Part of a small language model's weights.
Training: a variant of Adam for these matrices, 159M tokens, 9705 steps.
Each number is 128 + 24 x the weight over its row's rms, rounded and kept within 0 to 255. Layers, rows and columns count from 0. The size above them is the row's rms in percent of the matrix's.

# layer 3 MLP up, 256x192, rms 0.0991, rows 85-96, columns 0-191
size [ 93  96  90  95 102  98  96 102 103 111 100  98]
[[173 133 102  88 135 102 155 142 117 162 143 124 121 135 120 147 167 136 147 152 115 162  98 128 176  86 148 109 126 146 119 165 119 130 107 114 109 103 108 169 106 118 126 148 134 130 139 145  61  88 138 128 173 129 125 156 148 141 183 134 124 137 143 136  87 161 167 140 142 146 165 129 172 179 138 174 110 107 140 151 159 130 126 138  86 129 141 134 155 106 166 116 128 164 151 120 136 169 101 124 152 139 145 155 127  87 142 133 127 148 136 151 116 134 139 144 160 161 114 144 165 130  92 123 136 129 107  82 126 174 117 123 120 108 113 108 118 120 148 116 148 128 165 155  95 125  98 142 141 112 118 112  90  69 113 131 164 123 111 163 143  63 129  93 148 118 108 119 152 133 156 131 126  94 102 145 156 138 147  89 112 112 130 138 131  83 121 141 153 110 129 101]
 [203 155  90 111 116 118  83 150 126 118 130 153 136 118 149 102 117 163 125  82 118 100 141 132 109 122  78  96 115 150 140 152 134 103 165 112  99 123 123 120 115 147 124  97 160 162 128 136 147 121 129 123 126 145 159 150 174 149 135 133 116 149 155 158 119 118 126 136 132 115 171 143 127 130 156 192 127 150  86 121 162  91 134  97  84 114 120  82 104 143 151 125 119 128 118 139 117  99 160 115 112 117 137 111 146 105 113 129 105 121 148 105 145 117  85  85 113  82 120 139  90 119 109 162 136 124 129 117 131 152 102 143 121 131 147 106 156 176 162 139 107 130 126 103  93 155 131 112 126 169  99 100  98 108 121 114 126 146  93  78 151 134 125 147 156 132 122 125 139 112 142 136 128 106 139 121 138 111 147 120 109 161 161 191  97  86 114 145 142  71  95  83]
 [126 114  86 140 102  93  94  87 130 116 130 129 119 135 133 138 101 149 132 129 140 135 120 128 130 130 136  86 170 161  85 141 144  88 156 112 115 134 122 129 117 154 154 139 189 146 173 126  83 141 136  92 104 146 166 135 148 137 173 111 130 147 113 202 113  94 145 133 178 104 137 108 112 135 114 145 129 140 132 152 147  77 122 114  89 132 144  90 116 114 120  68 125 136 125 113 147  98 125 125 114  98 142 129 182 100 102 109 159 145 141 114 148 120  97 127 131 151 102 147 126 150 123 105 140 136 111 158 153 118 148 153 103 160 184  89 124 133 108 109 159 128 124 127 126 141 128 161 125 138 115 116 113 163 148 122 177 157 119 142 130 123 154 130 173 139 183 138 107 120 137 111 125 140 112  89 112 124 126 181 187 105 138 125 111  99 105 133 155 121  96 164]
 [151 180 125 103 146 156 109 134 128 121 165 123 131 132 105 162 135 128  86 101 140 116 121  96 114 141 138 144  98 120  97  84 137 131 138 132 108 130 130 129 138 159 134  85 115  96  88 113 147 114 121 132 170 132 142 117 140  97 108 141  79 140 126 144  85 132 138 104 156 132 135 111 137 100 125  86 140 116 128 123 164 124 153 146 104 124 135 140 146  95 146  74 134 177 114 151 118 172 118 126 115 168 104 140 142 105  92 102 108 148 139 131 125 117 129 130 134  83 153 126 119 151 183  92 138 155  91  94 101 148 169 133  95 109 110 136 201 134 158 144 122 149 112 160 153 153 128 181 145  98 178 131 128  77 124 101 122 152 136 101 138 155  93 121 123 147 158 109 135 154 131  81 108  96  92 145 163 142 151 123 125 144 156 142 130 143 185 143 146 127 139 113]
 [136 148 100 129 100 111 176 118 129  97  90 155 140 122 125 111 162 135 130  98 112 111 108 139  95  88 139 111 187 135 155 146 142 157 108  98 113 134 146 150 106 145 144 132 141 107 137 133 141 161 161 126 119 162 115 131 144 107 106 144 144 148 130 162 157 167  94 106 125 105 173 127 103 113 121  96 126 133  77 119 144  92 138 181 191 141 137 135 134 145 130 153 113 118 112 147 158 104 118 104 105 134 107 101 101 143 144 132  97  64 125  93 150 128 132  92 133 150 140 141  84 135 115 134 147 148 112 118 120  97 126 145 139  90  99 111 118 111  77 125  92  99 136  68 121 146 104 110 146 129 118 124 130 116 122 110 100  87 140 178 173 164  96 153  91 146 150 135 180 134 125 115 132 115 123  76 139 135 120 121 170 124 132 116  96 119 118 123  88 155 149 100]
 [197 127 106  89  98 120 102 166 102  98 129  80 151 123 121 140 110 162  80 111 120 153 197 121 138 112 123 104  62 125  80 133 121 124 112 125 146 140 121 128 116  65 112 151 175 158 167  98 138 128 146  94 132 114 144 121 120 103 166  99  93 187 154 112 116 142 141  94 122 181 116 141 101  88 126 152 117 128 141 113 143  80 122 132 121 156 123 115 153  84 128 150 147 147 135 124 121 131 138 102 139 141 119 143 156 104 126  64 138 123 123 124 141 110 127 151 160 155 111  73  98 140 129 110 101 144  95 110 111 130 118  95 132 106 179 120 122 143 114 117 148 146 169 113  88 131 135 163 152 137 118 102 125 123 121 122 111  86 117 145 117 104 110 142 120 143 139 129 116 138 120 151 139 104 164 125 140 131 143  83 130 144 137 100 129 107 111 127 132 117 148 138]
 [111 128  71 150 124 126 203 126 162  72 121 135 162 148 131 113 140 156 150 112  87 122 155 123 147 132 136 105 123 108 102 197 119 121 127 118 154 129 126 134  96 130 155 108 102 121  96 121 129 151 114 104 147 163  91 150 130 158 107 168 138 151 182 112 182 109 109  97 174 167 137 150 122 111 114 150 102 141 143 124 103 143 106 138 146 155 139 124 115 144 140 147 114 135 151 125 107 152 118 124 108  94 118 124 153  88 107  87 122 120  93 131  92  98  99 155 112 110 162 123 161 130 162 110 135 164 140 143 125 159 114 139 101 141 114  98 148  90 134 143  86 153 176 103 106 149 133 115 129 155 142 130 132 111 114 171 154 130 180 147 118 148 141 106 125 136 135 110 125 138 144  88 105 133 130 147 124 111  86 135 101  97 126 145 155  97 176 162 130 150  96 135]
 [127 146 114 137 121  80 102 147  75  99 116  96 158 119 102 145 116 133 111 140 140  87 132 117 135 114 117 131 153 161 119 140 129 116 158 105 126 113 108 154 127 106 110 126 125 102  75 128 187 103 118 113 130 146 106 122 116 172 133 102  87 125 117  94 175 127 148 149 132 103 125 124 175 148 122  81 127 137  92 118 149 109 145 128  97 166  96 129 116 139 163 130 133 139 130 146 104 196 118 119 107 118 163 146 142 109 104 158 114  79 140 136 132 150 144 119 176 155 134 150 145 154 148 116 133 134  97  91 162 120 143 141 105 101 106 141 117 119 113 148  85 186 103 115 187 131 145 123 124 133 129 131 124  67 109 131  98 157 140 137 127  76 172 160 130 148  88 100 115 136 155 118  81 113 116 136  92 105 145 119 143 122 116 108  91 155 122 138 143 166 131 111]
 [111 145 134 102 156 151 144 185  80 124 115 108 143 142 152 119 134 109 107 118 104  79  98 158 125 126  96 136 150 124 113 154 168 119 127 126 147 138 143 191 181 113 118  92 102 127 159 109 153 143 154 132 142  85 124 104 136 150 119 191 127 121  81 118 119 110  99 172 107  97 130 151 108 129  88 151 126 171 123 119 136  99 147 129 144 143 166  90 128 145 160 147 154 111  87 133 139 130  54 123  98 100 130 162 105  99 165 165 118 138 104 151 140 101 154 128  95 137 118 121 115 143 135 130 105 135 174 110 147 115 127 125 132 148 174 126  90 142 138 144 155 141 155 140 125 153 100 129  82 112  98 129 140 136 111 111 100 146 115 153 132 144 104 135  96  87 131 107 139 112 176 140 133 123 148 145 166 116 145 106  93 165 136 109 144 113 140 141 118 125 162 108]
 [135 121 150 116 140  74 189 136 112 115 161 126 104 137 159 154 152 140 144 118 131 121 117 131 110 138 125 151 131 128 121 140 123 137 141 121 122 108 112  83 159  87 124  97 159 174 109 118  63 127 146 126 144 125 164 190 119 130 134 162 116 169 102 112 108  97 140 123 111 139 165 101  85 143 134 121 167 170  90 104 119 142 148 105 130  97 103 115 128 118 117 121 147 137  89 145 120 125 158 170 145 151 136  90 140 143 106 129 140 124 117 131 141  83 137 133 140 155 128 142 168 149 132 120 106  62 133 119 127 139 134 108 113 150 138 151 128 154 136 102 104 141 141 118  94  83 150 157 121 128 110 100 125 179 116 150 160  74 105 142 156  98 143 110 131 130 122 161 140 143 109 116 101 111  69 126 180 135 132 108 131 123 116 131 204 131 127 159  85 141 122 111]
 [115  74 127 152 151  95 118 134 157 128  90 122 108  92 104 107 154 112 137 132  83 114 145 103 139 112 173 116 139 113 180 127 110 120 131 127  66 129 119 132 195 102 125 127 105 133 122 107 115 124 153 138  72 162 155 166 119 154 165 118 152 149 173 112 144 127 117 114 133 111 122 147 129 116  96  97 178 145 155 132 150 102 104  99 129 135 157 168 112 143 117 164 125 122  78 140 114 103 109 118 116 114 131 131  94 157 149 105 147 118 136 133 159 126 133 137 122 127 137 119 133 116 123 130 109 110  52 141 137 119  96 147 105 101 160 156 143 163 116 133 101 121 133 122 101 135 114 137 139 159  82 152 121 136 144 154 151  87 101 178 105 108  93 175 147 152 161 147 111 152  97 166  99 137 110  97 141 106 128 106 136 142 145 115  92  89 108 123 107 121 113 102]
 [141 143  79 140 124 143 134 117 161 137  44 102 141 153 125 105 125 101 127 131 140  81 154  73 109 122 153  86 141  61  95 137  71 133  97 144  96 141  69 146 143 113 170 143 159 104 126 103 100 153 119 108 121 135 178 122 147 125 148  99 122 134 103 161 138 138  86  90 182 142 115 122  97 130 105 141  82 115 115  81 110 118  91 141 109 134 147 162 135 128 127 169 125 140 105 111 140 136 143 109 130 110 132 118 140 135 110 118 154  80 108 121 116 100 119 137 121 125 128 137 137 115 171 117 149 134 127 101 136 123 123 127 112 145 129 104 131 159 126 104 152 136 136 138 131 142 149 110 144 107 128 126 163 123  77 116 112 106  97 103 151 132  95 128 123 142 102 133 143 108 129 150 100 122  87 160  88 137 129 144 108 115  89 143 135 101 145 145 186 128 132 176]]
# layer 3 MLP down (transposed), 256x192, rms 0.0948, rows 85-96, columns 0-191
size [ 92  95  94  97  99  99  95  99 104 108  98 102]
[[118 128 157 134 127 124 100 159 110 133 116 110 138 122 140 125 146 131 170 131 133 118 120 150 193 152 130 143 115 144 159 106 164 138 135 143 145 183  99 125  88 159 145 132 146 127 106 152 152 137 142 106 150 132 160 153 126 124 130 105 114 113 118 122  85 121  74 140 129  88 128 132 124 124 113 114 158 136 138 173 111 112  94 149 209 147 127 129 136 118 145  84 170 134 142 150 151 157 110 134 150 114 151 164 137  92 133 115 143  91  99 134 174  87 118 133 160 155 136 154 143 171 150 128 146 120 134 140 119  93 149  91 135 152 110 123  90 128 140 142 111 148 140 125 131 114 145 106 137 139 138   8 111 133 131 100  98 117 143 124 142  98 130 111 113 116 128 115 103 124 118  97 153 107 146  57 155 118 126 129 139 117 146  97 136 121 142 170 155 146 134 112]
 [148 138 168 133 165 135 155 122 159 156 109 190 142 149 150 149  95 140 114 146 122 104 124 167 160 155 121  87 149 134 131 100 127 128  81 124 145  73 143 112 126 142 161 106 105 148 150 135 133 150 113  92 150 135 105 141 131 159  91 171 105 109 123 102 132 131 154 139 164 122 112 109 103  91 148 122 141 151 158 128 127 152 130 179 128 133 117 102  99 114 136 102 111 143 123 157 169 156 126 133 106 105 116 165 185 117 124 130 113 144 126 164 124 150 100 123 143 122 101 150  99 159 150 143 124 147  95 118 119 136 128 182  72 118 159 136 147 114 124  95 118  83 102 121 124 140 151 140 136 138  80  86  93 155 155 159 144  97 101  99 131 104 117 151 149 132 151 143 116 126 106 123 119  87 123 156 100 114 121 144 151 135 136 152 152 116 149  52 159 115 163 127]
 [ 98 126 143 158 127 183 154 164 125 126 136 106 151 136  70 144 126 102  93 142 114  97 170 134 201 110 105 149 105  67 134  93 151 161 162  90 119 123 121 124 140 125 157 171 100 101  97 143 130 115  93 104 147 114 140 101 132  85 130 134 123 172 164 134 119 103 111 132  85 100 160 125 104 108 132 105 144 108 169 131  99 159 105 145 115 122  79 120 164 134 142 106 147 161 123 132 136 121 152 131 124 141 151 134 170 107 132 136 135 107 109 119 116 112 132 149 141 149 159 107 129 122 131 146 115 122 116 137 135  84 119 129 132 119 113 118 164  70 137 109 144 144 124 129 117 148 117 112 175 127 111  94 170 132  93 102 115 111 146 116 109 148 122  78 115 119 158 133 119 147 153 180 132 155 131  94 159 150 123 128  59 153 107 149 125 151 112 110 110 139 148 111]
 [143 132 131 156 152 134  82 119 111 129 152 140 190 109 154 159 126 126 125  82 150 115 164 121  78 143 144 130  85 123  96 120 139 188 155 130 161 126 121 154 134 141 104 134 144 148 119 104 123 131 131 164 139  98 114 150 145  54 174 149 145 114 102 103  90 135 179 155 142 132 131 131 113 145 122 102 105 106 146 122 187  97 139 112 122 142 139 142 108 125 124 141 124 120 125 190 140 135 140 141 108 136 134 146 109 122 126 106 148 104 131 110 146 178 114 102 162 133 150  85 142 133 160 138 125 160 147  94  95 139 175 174 157 137 128 112 120 151 118 158 109 145 112 131 105 153  78 163 103 128  77 197 118 144 110 117 156 128 140 146 142 106 163 159 188 134 128 163 114 124 144 121 119 129 143 125 139 150 132 123 156 132 141 129 113 137 112 137 132 121 100 149]
 [124 154 110 171 131 117 128 150 109 138  89 130 146 138 123 124 119 134 138  94 112 144 129 153 172 153 132  89 122 110 172 107 157 121 154 107 125 159 136 110 101 104 117 111 118 125 139 110 115 156 175 107 121 149 104  86 120 114 126 113 150 107 141 124 139  95 121 145 137 172 134 193 136 143 120 136 123 131  93 150 100 122 134 176 152 123 109 152 103 132 112 151 122 132 101 109  80 141 118 107 121 123 113 181 114 151 135  93 102  96 154  84 161  70 142 137 166 167 145 122 105 123 139  89 128 150 121  95 159 128 139 123 118 162 114 100 113 145 127 135  99 156 108 122 156 158 143 126 127 101 164  56 143 142  98 105 112 120 143 153 133 180 130 104 116 140 103 164 115 129 140 121 158  94 118 117 136  49 131 124 170  99 133  75 128 105 148 110 121 141 145 106]
 [ 97 150  78  84 152 186 115 118  75 151 150 146 131 128 122 117 141 113 154 125 117 156  88 141 128 144 142 117 146 173 134 184 139 128 117 115 125 108 138 128 116 140 189 124 122 149 147 107 119 157 115  85 125 139 136  99 136 117 118 108 119 110 104 114 162 160 171 170 154 136 122  92 169 126 143 148 128 135 116 133 123 160 134 117 139 106 149 128 122 181 151 102 150  90 118  94 133 118 138 108 172 169 123 132 105 127 136 169 114 120 139 145 127 165 100 157  88  97 140 155 126 130 147 151 153 109 153 126 140 127 169 161  97 141  97 149 100 104 131 142 153 136 153  98 133  97 113 144 138 140 116 202 119 124 162 145  80 136 123 130 144 151 174 124 130 110 103 147 103 127 142 111 127 186 121 145 103 129 145 158 125 137 142 167 125 161 107 137 130 173  94 114]
 [114 114 137 135 149 105 131 124 168 100 106 119 109 112  82  99 123  94 129 148 100  99 143 114 147 145 118  78 156  83 106  87 129 185 121 132 132 148 139 137  99 133 120 165 129 125 130 117 109 104 113 140 154 105 106 116 119 161 153 160  87 127 135 131 111  67 122 138 110  93 126 149 128 165 127 110 130 157 129 136 118 128  95 135 175 112 104 110 101 127  78 119 107 128 175 136 170  94 128 152  92 133 148 143 162 123 136 129 120 111 102 177 139  56 144 126 102 126 119 103 144 142 142 136 129 117 128 104 149  85 138 112 139 102 131 128 121 112 117 141 171 129 130 119 143 183 169 102 135 124 122  51 167 136 111 101 165 156 116  90  82 141 117 130  95 126  90 139 132 155 135 126 131 101 124 117 133 147 116 139 100 122 130 123 121 135 189 139 113 151 101  91]
 [102 126 146  99 126  82 126 124 141 122 152 127 141 138 137  99 140 143 131 134  98 144 148 113  77  98 115 109 187 122 152 115 134 145 132 153 115 142 125  94 133 139 160  96 144 102 117 167 115  81 122 102  92 102  80 153 131 144 152 127 127 117 119 128 165 101 132 130 114 143 118 136 118 103 150 150 113 105 138 122 128 123 178 107 102 150 147 136  90 156 139 140 105 131 128 117 142  90 143 110 138 129  86 141 130 132 163 171  90  94 119 101 152  74 114 136 136 181 131 100 117 117 138 148 140  63 125 157 143 121 131 139 140 105 129 102  84 149 165 159 124 136 161 139 114 125 106 117 119 104 145  61 142 161 141 126 144 174 122 169 102 131 148 128 130 211 142 131 150 128 136  91 125 105 147 119 149 133 124 112  83 129 152 141 131 125 160 174 113 157 172 102]
 [117 159 152 146 140 135 126 164  69 141 100 152 110 139 149 119 156  99 127 115  95 161 121 122 137 174 147 108 156  98 137  73 163 147 103 123 128 115 126  87 167 126 125 114 141 153 110 164 104 153 146 120 100 111 142  70 149 135 113 162 121 137 121 156 144 156 103 107 102 168 181 147 121 110  91 132 182 111 120 124 137 102 168  96 126 175  95 113 148  63 148 145 129 120 110 175 161 150 159 109 120 114  94 127 160 126 132 142  92 130 116 139 136 113  96 140 105 127 139 115 127 145 123 142 166  92  83 168  97 136 144 126  97 126 132 159 129 139 140 122 162 190 152 127 102 122 125 126 103  91 128  91 119 136 158 124 114 151  98 160 144  94 113 133 133 111 116 133  87 127 131 139 117 151 152 131 161 119 150 135 113 120 124 107 108 114 109 127 118 149 148  85]
 [111 152 115 147 138 108 172 130  97 137 137 123 117 118 130 171 120  93 161 127 130 139  98 126  84 130 101 154 118 151 155 119 101 148 122 133 119 115 108  86 155 147 160 131 107 167 180  92 161 154 151 118 156 106 121 134 136 152 147 138 128  83  96  93 103 137 153 120 159 105 152 122  95 140 115 110 145 136 104 188 161  98 127 124 137 117 128  87 101 144 120 137 149  83 158 144 128 181  87 134 129 151  86 154 121 119  92 115 128 144 109 142 146 144 127 103 126 106 119 123 130 173 108 135 175 124 145 102  90 127 136 101 112 143 137 119 118 112 116 166 126 162 139 129  89 138 135 126 103 140 108 163 106 101 109 133 154 142 116 190 113 120 152 108  87 121 122 131 165 157 124  99 141 131  62  88 147 132 120 130 174 139  87 132  95 145 126 146  79  99 118 112]
 [114 172  93 100  80 143 109 114 143 120 142 135 140 151 157 101 119 111 101 155 109 146 150 146  79  84 138 132 113 125  99 156 123 126 125 122 110  91 168  97 104 133 140 129 130 102 127 106 118 165 157 117  96  92 106 168 133 109 158 138 148 185 129 151 129 103 123  95  97 112 107 135 126 119 122 156 175 152 164 139 137 139 129 128  96 175 117 147 120 120 136 160 139 138 122 143 146 106 132 142  99 139 117 141  97 112  96 119 122 141 167 158 110 127 161 156 131 115 138 119 102 153 144 136 158 109 152 127 136 178 130 114  99 118  92 164 120 166 155 121 164 141 152 128  78  98 133 121 116 131 109 182 146 168 109 175 170 132 135  98 112 144 106 140 125 126 112  60 141 136  91 148 136 159 118 102 125 187 127 160  89 121 124 104 144  97 145 132 156 152 108 147]
 [121 119 133 151 106 172 133 113  89 145 103 127 134 145 149  70 116 139 138 151 124 129 134  94 134 117 155 134 144 133 147 123 155 164 136 138 153 152 117 109 108 123 138 133 179  94 129  81 148 149 111 113 131 118 100 104 146 106 129 127 123 120  96 112 150  99  78 126 134 139  99 153 121 122 132 150 121 119 108 120 146 134 148 107 187 117 139 140 127  98 130 140  84 120 119 138 142 128 125  86 152 138 118 119 145 112  76 176 110 114 142 151 115  96 142 132 114 162 144  80 107 179 125 129  84 158 151 114 112 144 108  87 126 185 107 107 113 113 152 143 132 139 101 179 149 143 161 168 142 102 134  83 108 166 102 145  86 185 127 182  90 151 167 118  98 115 139 138 125 111 139 167  88 150  84 144 124 129 124 127 162 116 117 108  94 136  93 139 109 113 148 117]]
# layer 3 MLP gate, 256x192, rms 0.097, rows 86-97, columns 0-191
size [ 92  92 101  94 102 100  98 111 117 102 103  99]
[[116 100 135 156 160 157 149 123 136 177 150 143 135 132 122 127 106  98 127 130 158  96 155 121 118 172 147 164 111 125 107 111 195 118 141  98 138 144 116 163 143 125 132 161 166 130 111 126 122 155  67 123 119 110 135 128 143 124 127 147 144 135  91 106 138 126 161 110  85 125 137 125 110 151 141 154 124 136 144 132 118 116 151  89 160  94 143 142 146 121 155  92 145  97 155  90 130 169 109 124 135 134 120 109 109 178  87 171  94 163 141 151 127 116 139 141 139 130 149 141 100 119 151 113 103 150 134 163 126 106 156 154 146 134 101 125 154 117 120 140 119 140 139  82 142 145 149  89 120 145 177 121 166 153 145 107 154 133 159 114 110 112  93  92 114  88 139  93 169  60  94 109 111 119 138  86 106 175 146 148 112 163 133  94 113 130 130 142  76 150 131 150]
 [114  70 128 139 111 159 121 141 121 145  91 166 154 165 100 153 113 152 145 124 121 107 141 117 127  95  76 109 158 137  99 131  75 125  97 122 105 150  97 165 126  81 166 109 125 124 139  92 131 110 127 117  86 141 157 108 121 127 161 144 105 137 143 105 103  94 111 123 141 119 157 134 140 110 137 127 150 124 135 147 164 153 112 172 130 157 131 122 136 159 116 189 139 147 132 160 145 149 109 123 131 114 127 136 125 153 149 120 124 169  95 143  48 130 115 140 133 128 113 126 123 160 153  99 115 129 167 137  92 149 145 106  75 104 113 140 135  96 126 139 130 126 118 118 116 108 143 104 107 137 188 140 156 163 123 116 106 110 109  77 110 106 149 162 126 116  68 131 165 135 123 147  97  79 160 174 133 149 139 108 112 142 161 105 128 122 126 104 156 150 131 110]
 [137 133 141 127 115 127 128 140 110 127 151 126 140 130 146 176 137 126 104 116 174 123 134 124 135 131 178 125  99 112 161  56 113 134 143 120 129 125 115 153 186 165 113 129 139 116  95 105 133 134 120 114 148 136 111 133 121 115 137  81 140  95 122 117  52 146 118 110 131 109 142 185 104  92 107 151 115  77  55  99 164 136 132 124 113 108  74 122 109 105 111 140 132 112 156 105  98 132 139  99 124 166 125 160 118 150 126  68 137  98 133 140 135 149 124 105 146 108 126 135 113 115 136  93 117 128 131  94 101 161 183 112 106 142 118 137 127 172 124 143 116 126 132 173 153 117 186 174 154 152 109 114 187 131  90 130 119 108 135 105 147 147 155 131 143 133 138 122 118 140 105 148 157 101 142 167 145 127 129 114 127 147 116 141 148 136 137 159 100 129  94 143]
 [112 122 133 157 143 133 110  96 128 154 123  97 163 123 159 123 171 147 101 122 121 112 108 135 107 191  96 160  82 105 139 107 113 112 150  94 133 180 126 174 158 142 125 133 149 141 112 143 141 129  91 108 162 130 144 128 128 126 149  81 129  93 118 130 173 136 167 146  95 135 130  98 149 129 113 113 137  99 140 170 171 112 106 149 112 143 123 126 153 114  79  93 111 149 159  93 114 144  99 148 123  79 118  98 158 176 160 160 143 158 118 143 138 159 126 134 113  90 120 107 144 143 152 128 104 139 118 142 144 148 129 169 129 154  83 156 126 109 106 160 108 137 117 140 157 123 172 152 100 137 144 139 135  94 122  95 149 125  84 134  92  58 127 131 136 130 163 104 129 119  95 109 122  97 105 132 138 163 124 132  83 145 116 111 106 121 107 125 117 113 157 160]
 [133 161 106 119  79 162 114 113 131  95 155 113 113 142 128 140 170  95  98 107 113  80 160 131 125 168 142 103 128 113 106 134 130  98 115 149 154 144 108 147 131 106 135 121 119 128 135 117 124 174 120 124 114 108 112 136 114 143 148 116 135 159 149 159 137 150  85 127 145 153  83 122 106 114 120 148 123 109 167  93 132  80  88 147 167 154 120 124 163  97 157  94 126 108 123 104 145 100 120 108 146 117  66 103 117 136  89  89 125 140 126 131 116 108 124 121 117 125 143  91 120 114 153 106  81 112 109 102 110 119 125 131 126 154 177 110 132 108 142 115 133 144 140 168 132 122  94 141 129 124 126 128 144 111 118 169 130 128 168 130 122 116 106 166 109 183 115 105 131  72  48 138 129  94 160 100  75  99 164  79 131 120  99 139 153 101 139 117 123 141 166 133]
 [146 180 136  71 122 117 148 129 120 160 129 138 132 109 130 144 118 138 139 132 167 147 137 137 157 108 130 150 128 154  92 101 110 134 118 143 134 150 158 133 194 113 145 126  94 145 180 141 132 142 147 118 136 142 114  78 162 118 113 156 103 149  98 115  90 125 108 112 141 107 145 134  79  80 125 126 154 171 146 131 136 144 137 156 110 144 144 138 127 135 146 132 132 131 154 137 140 162 158 120 116 152  95  91  99 145 147 154 158 144 120 140  81 130 154  67 115 103 115 105 124 130 151 166 165 175  83 129  92 164 120  99 165 115 160 156  97 135 131 128 131 120 122 155 116  80 132 132 122 128 149 150 100 120 134 127  75 119 135  96  82  97 146 147 140 160  81 110  98 130  88 136 163 133 138 154 147  96 161 133 111 112  97 126 145 150 123 138 126  96 147  81]
 [113 108 140 151 158 101 105 130 144  99 137 140 113 131 147 124 188 165 153 145 150 138 210 136 116 108 130 172 110 146 112 143 137 108 136 118 145 156 115 102 153 147 143 132 106 116 133 138  92 110 126 105 186 135 126 134 167  85 114 142 118 166 137 148 130 124 144  92 131 124 126 133 106 126 140 172 138 148 144 127 145 121 120 156 116 127 141 138 138 116 106 150 128 114 135 106 191 130 149  97 118 125  96 111 135 186 148 123 128 130 104 153  98  98 107 104 137 112  95 125 128 140 140 121 132  66  98 124 106 151 159 107  47 159  86 124 128 135 167  99 147 118 106 107 124 162 126 119 156 137 121 126 106 113 101 174 121 126 110 140 120  82 132 112 165 134 164 152 125 158  98 127 109 134 154 118 143 142 129 109  93 101 153 173 125 163 115 100  71 105 133 100]
 [137 131 120 111  90 146  93 123 119 184 112 121 124 131 136 131 159 109 119 176  84  99 132 161 129 146 134 106 164 113 163 116 175 111 122 127 151 157  80  92 113  78 169 101 156 163 155 137 128 167 147  99 133 116 134 116 147 135 130 144 119 153 135  88 139 137 122  99 137 136 165 140 131  70 132 132 156 128 107 143 176 101 135  99 148 115 147 112 108 164 124 119 120  91  95 123 125 165 118 121 156  94 108 138 170 132 135  99 114 149  94 174 107 110 164 135 155 127 137 136 127 140 117 118 140 140 130 115 107 135 131 103 109 161 134 136 167 129 151  99 156 170 134 120 112 142 101 120  87 139  87 119 168  89 102 160 101 111 126 139 114 162 134 141 112 106 142 142 155 108 135  93 130 141 127 125 132 188 107 106 172  81 132  72 146 121 156 114  98 124 115 113]
 [112 127 130 164 124 134 158 160 134 180 140 159 123 137 121 104 144 127 107 165 131 130 101 149  96 114 131 132 135 112 119 117 154 140 100 132  77 116 103 154 145 117 125 161  97  94 137 193 151 142 125  91 142 129  87  97 149 156 142 110 111 117 141 143 124 119 120 106 134 130 152 131 102 142 112 142 138  97 148 147 102 126  65 130 117 145  72 136 106 134 126  78  81 109 101 135 166 115 132 133 149 118  91 142 145  99 196 109  87 120 140 161 117 136 155  59 103 133 136 108 121 143 109 145 100 105 143 121  88 134 124 129 143 144 150 128 115 157 196 154  97 108 180 123 130 123 144 156 109 145 133 108 160 122 112 149 101 124 137 100 100 101 161 101 135 109 157  99 141 112 125 103 143 116 114 118 115 150 171  94 131 116 101 168 108 112 153 128 124 120 170 135]
 [138 108 113 139 144  94 160  83 127 142 137 182 125 133  87 100 100 158 126 162 141 126 118 110 138 113 103 113 126 134 148 140 110 115 133 142 119 159 111 122 160 193 171 155 101 176 141 117 134 133 111  99 128 115 119 118 130 105 118 125 155 118 152 155 106 122 182 124 141 100 157 150 156 108 118 131 160 146 146 120 120 160 155 123  91 124 100 145 130 136 147 130 126 105 112 125 122 131 138 131 124  63 128 141 129 113  82 136 125 142 149 118 143 162 140 155 139 114 129 124 106  92  94 134 152 128 152 129 147 150 168 215  84 133 113 108 175 122 102 122 142 170 114 154  92 167 115  81 183 132  96  96 102 110 141 102 110 146  93 164 113 108 142 100 141 148 169 130 105  91 133 131 101  96 105 138 145 124 136  98 151 133 154 134 114 142  78 133 140 114 141 112]
 [ 98 137 133  92 133 162 113 126 107 114  96 109 141 133 143 169  82  99 116 172  99 154  94 169 141 119 135  71 139 134 144 103 157 148 146 124 140 143 144 128 145 100 113 115 157 133 140 161 124 170 105  90 145 137 146 101 137 129 139 120 128 136 115 130  96 163 168  93  58 130 164 180 181 132 124 118 153  94 152 132 134 115 122 123 104 137 132 111 128 126 164 142 110 140  93  98 126 125 147 125 144 124 136 178 146  73  99 139 144 122 109 148 122  99 113 110 180 127  98 120 138 140  94 122 119 148 176  91 134 109 120 153 153 129 131 154 109 118 141 153 169 107 127 155 130 103 122 114 154 105 133 156 159  72 103 109 151 118 138 113 119  98 126 124 134 119 151  95 124 103  97 106 114 104 144 115 147 142 185 109  82 138 152  98 143 150 163 156 133 154 139 152]
 [116  96 122 114 106  93 119 119 111 152 154 133 146 118 122 100 120  94 156 131 126 141  95 145 110 125  96  76 132 122 150 154 128 137 104 129 143 140 146 122 124  82 134 160 137 144 138  96 156 216 134 102 172 143  96  52 112 130 133 114 112 141  79 139 148 148 139 134 117 112 101 101 141  95 165 174 114 158 140 124 152 152 139 117 137 114 106  95 151 144 139 130  93 120 158 107 134  85 143 134 130  97  87 131 106 162 111 169 115 149 162 177 152 130 121  98 114 104  83 169 107 114 139 167  82 131 135 103 154 127 138 145 121  98 143 120 129 153 122 147 103 133 114 135 134 131 108 121 117  84  87 109 178  88 157 145  97 127 115  96 119 152 117 129 160 134 128 107  90 134 148 118 164 138 132 131 121 132 109 110 139 122 173 105 108 130 124 169 136 135 133  98]]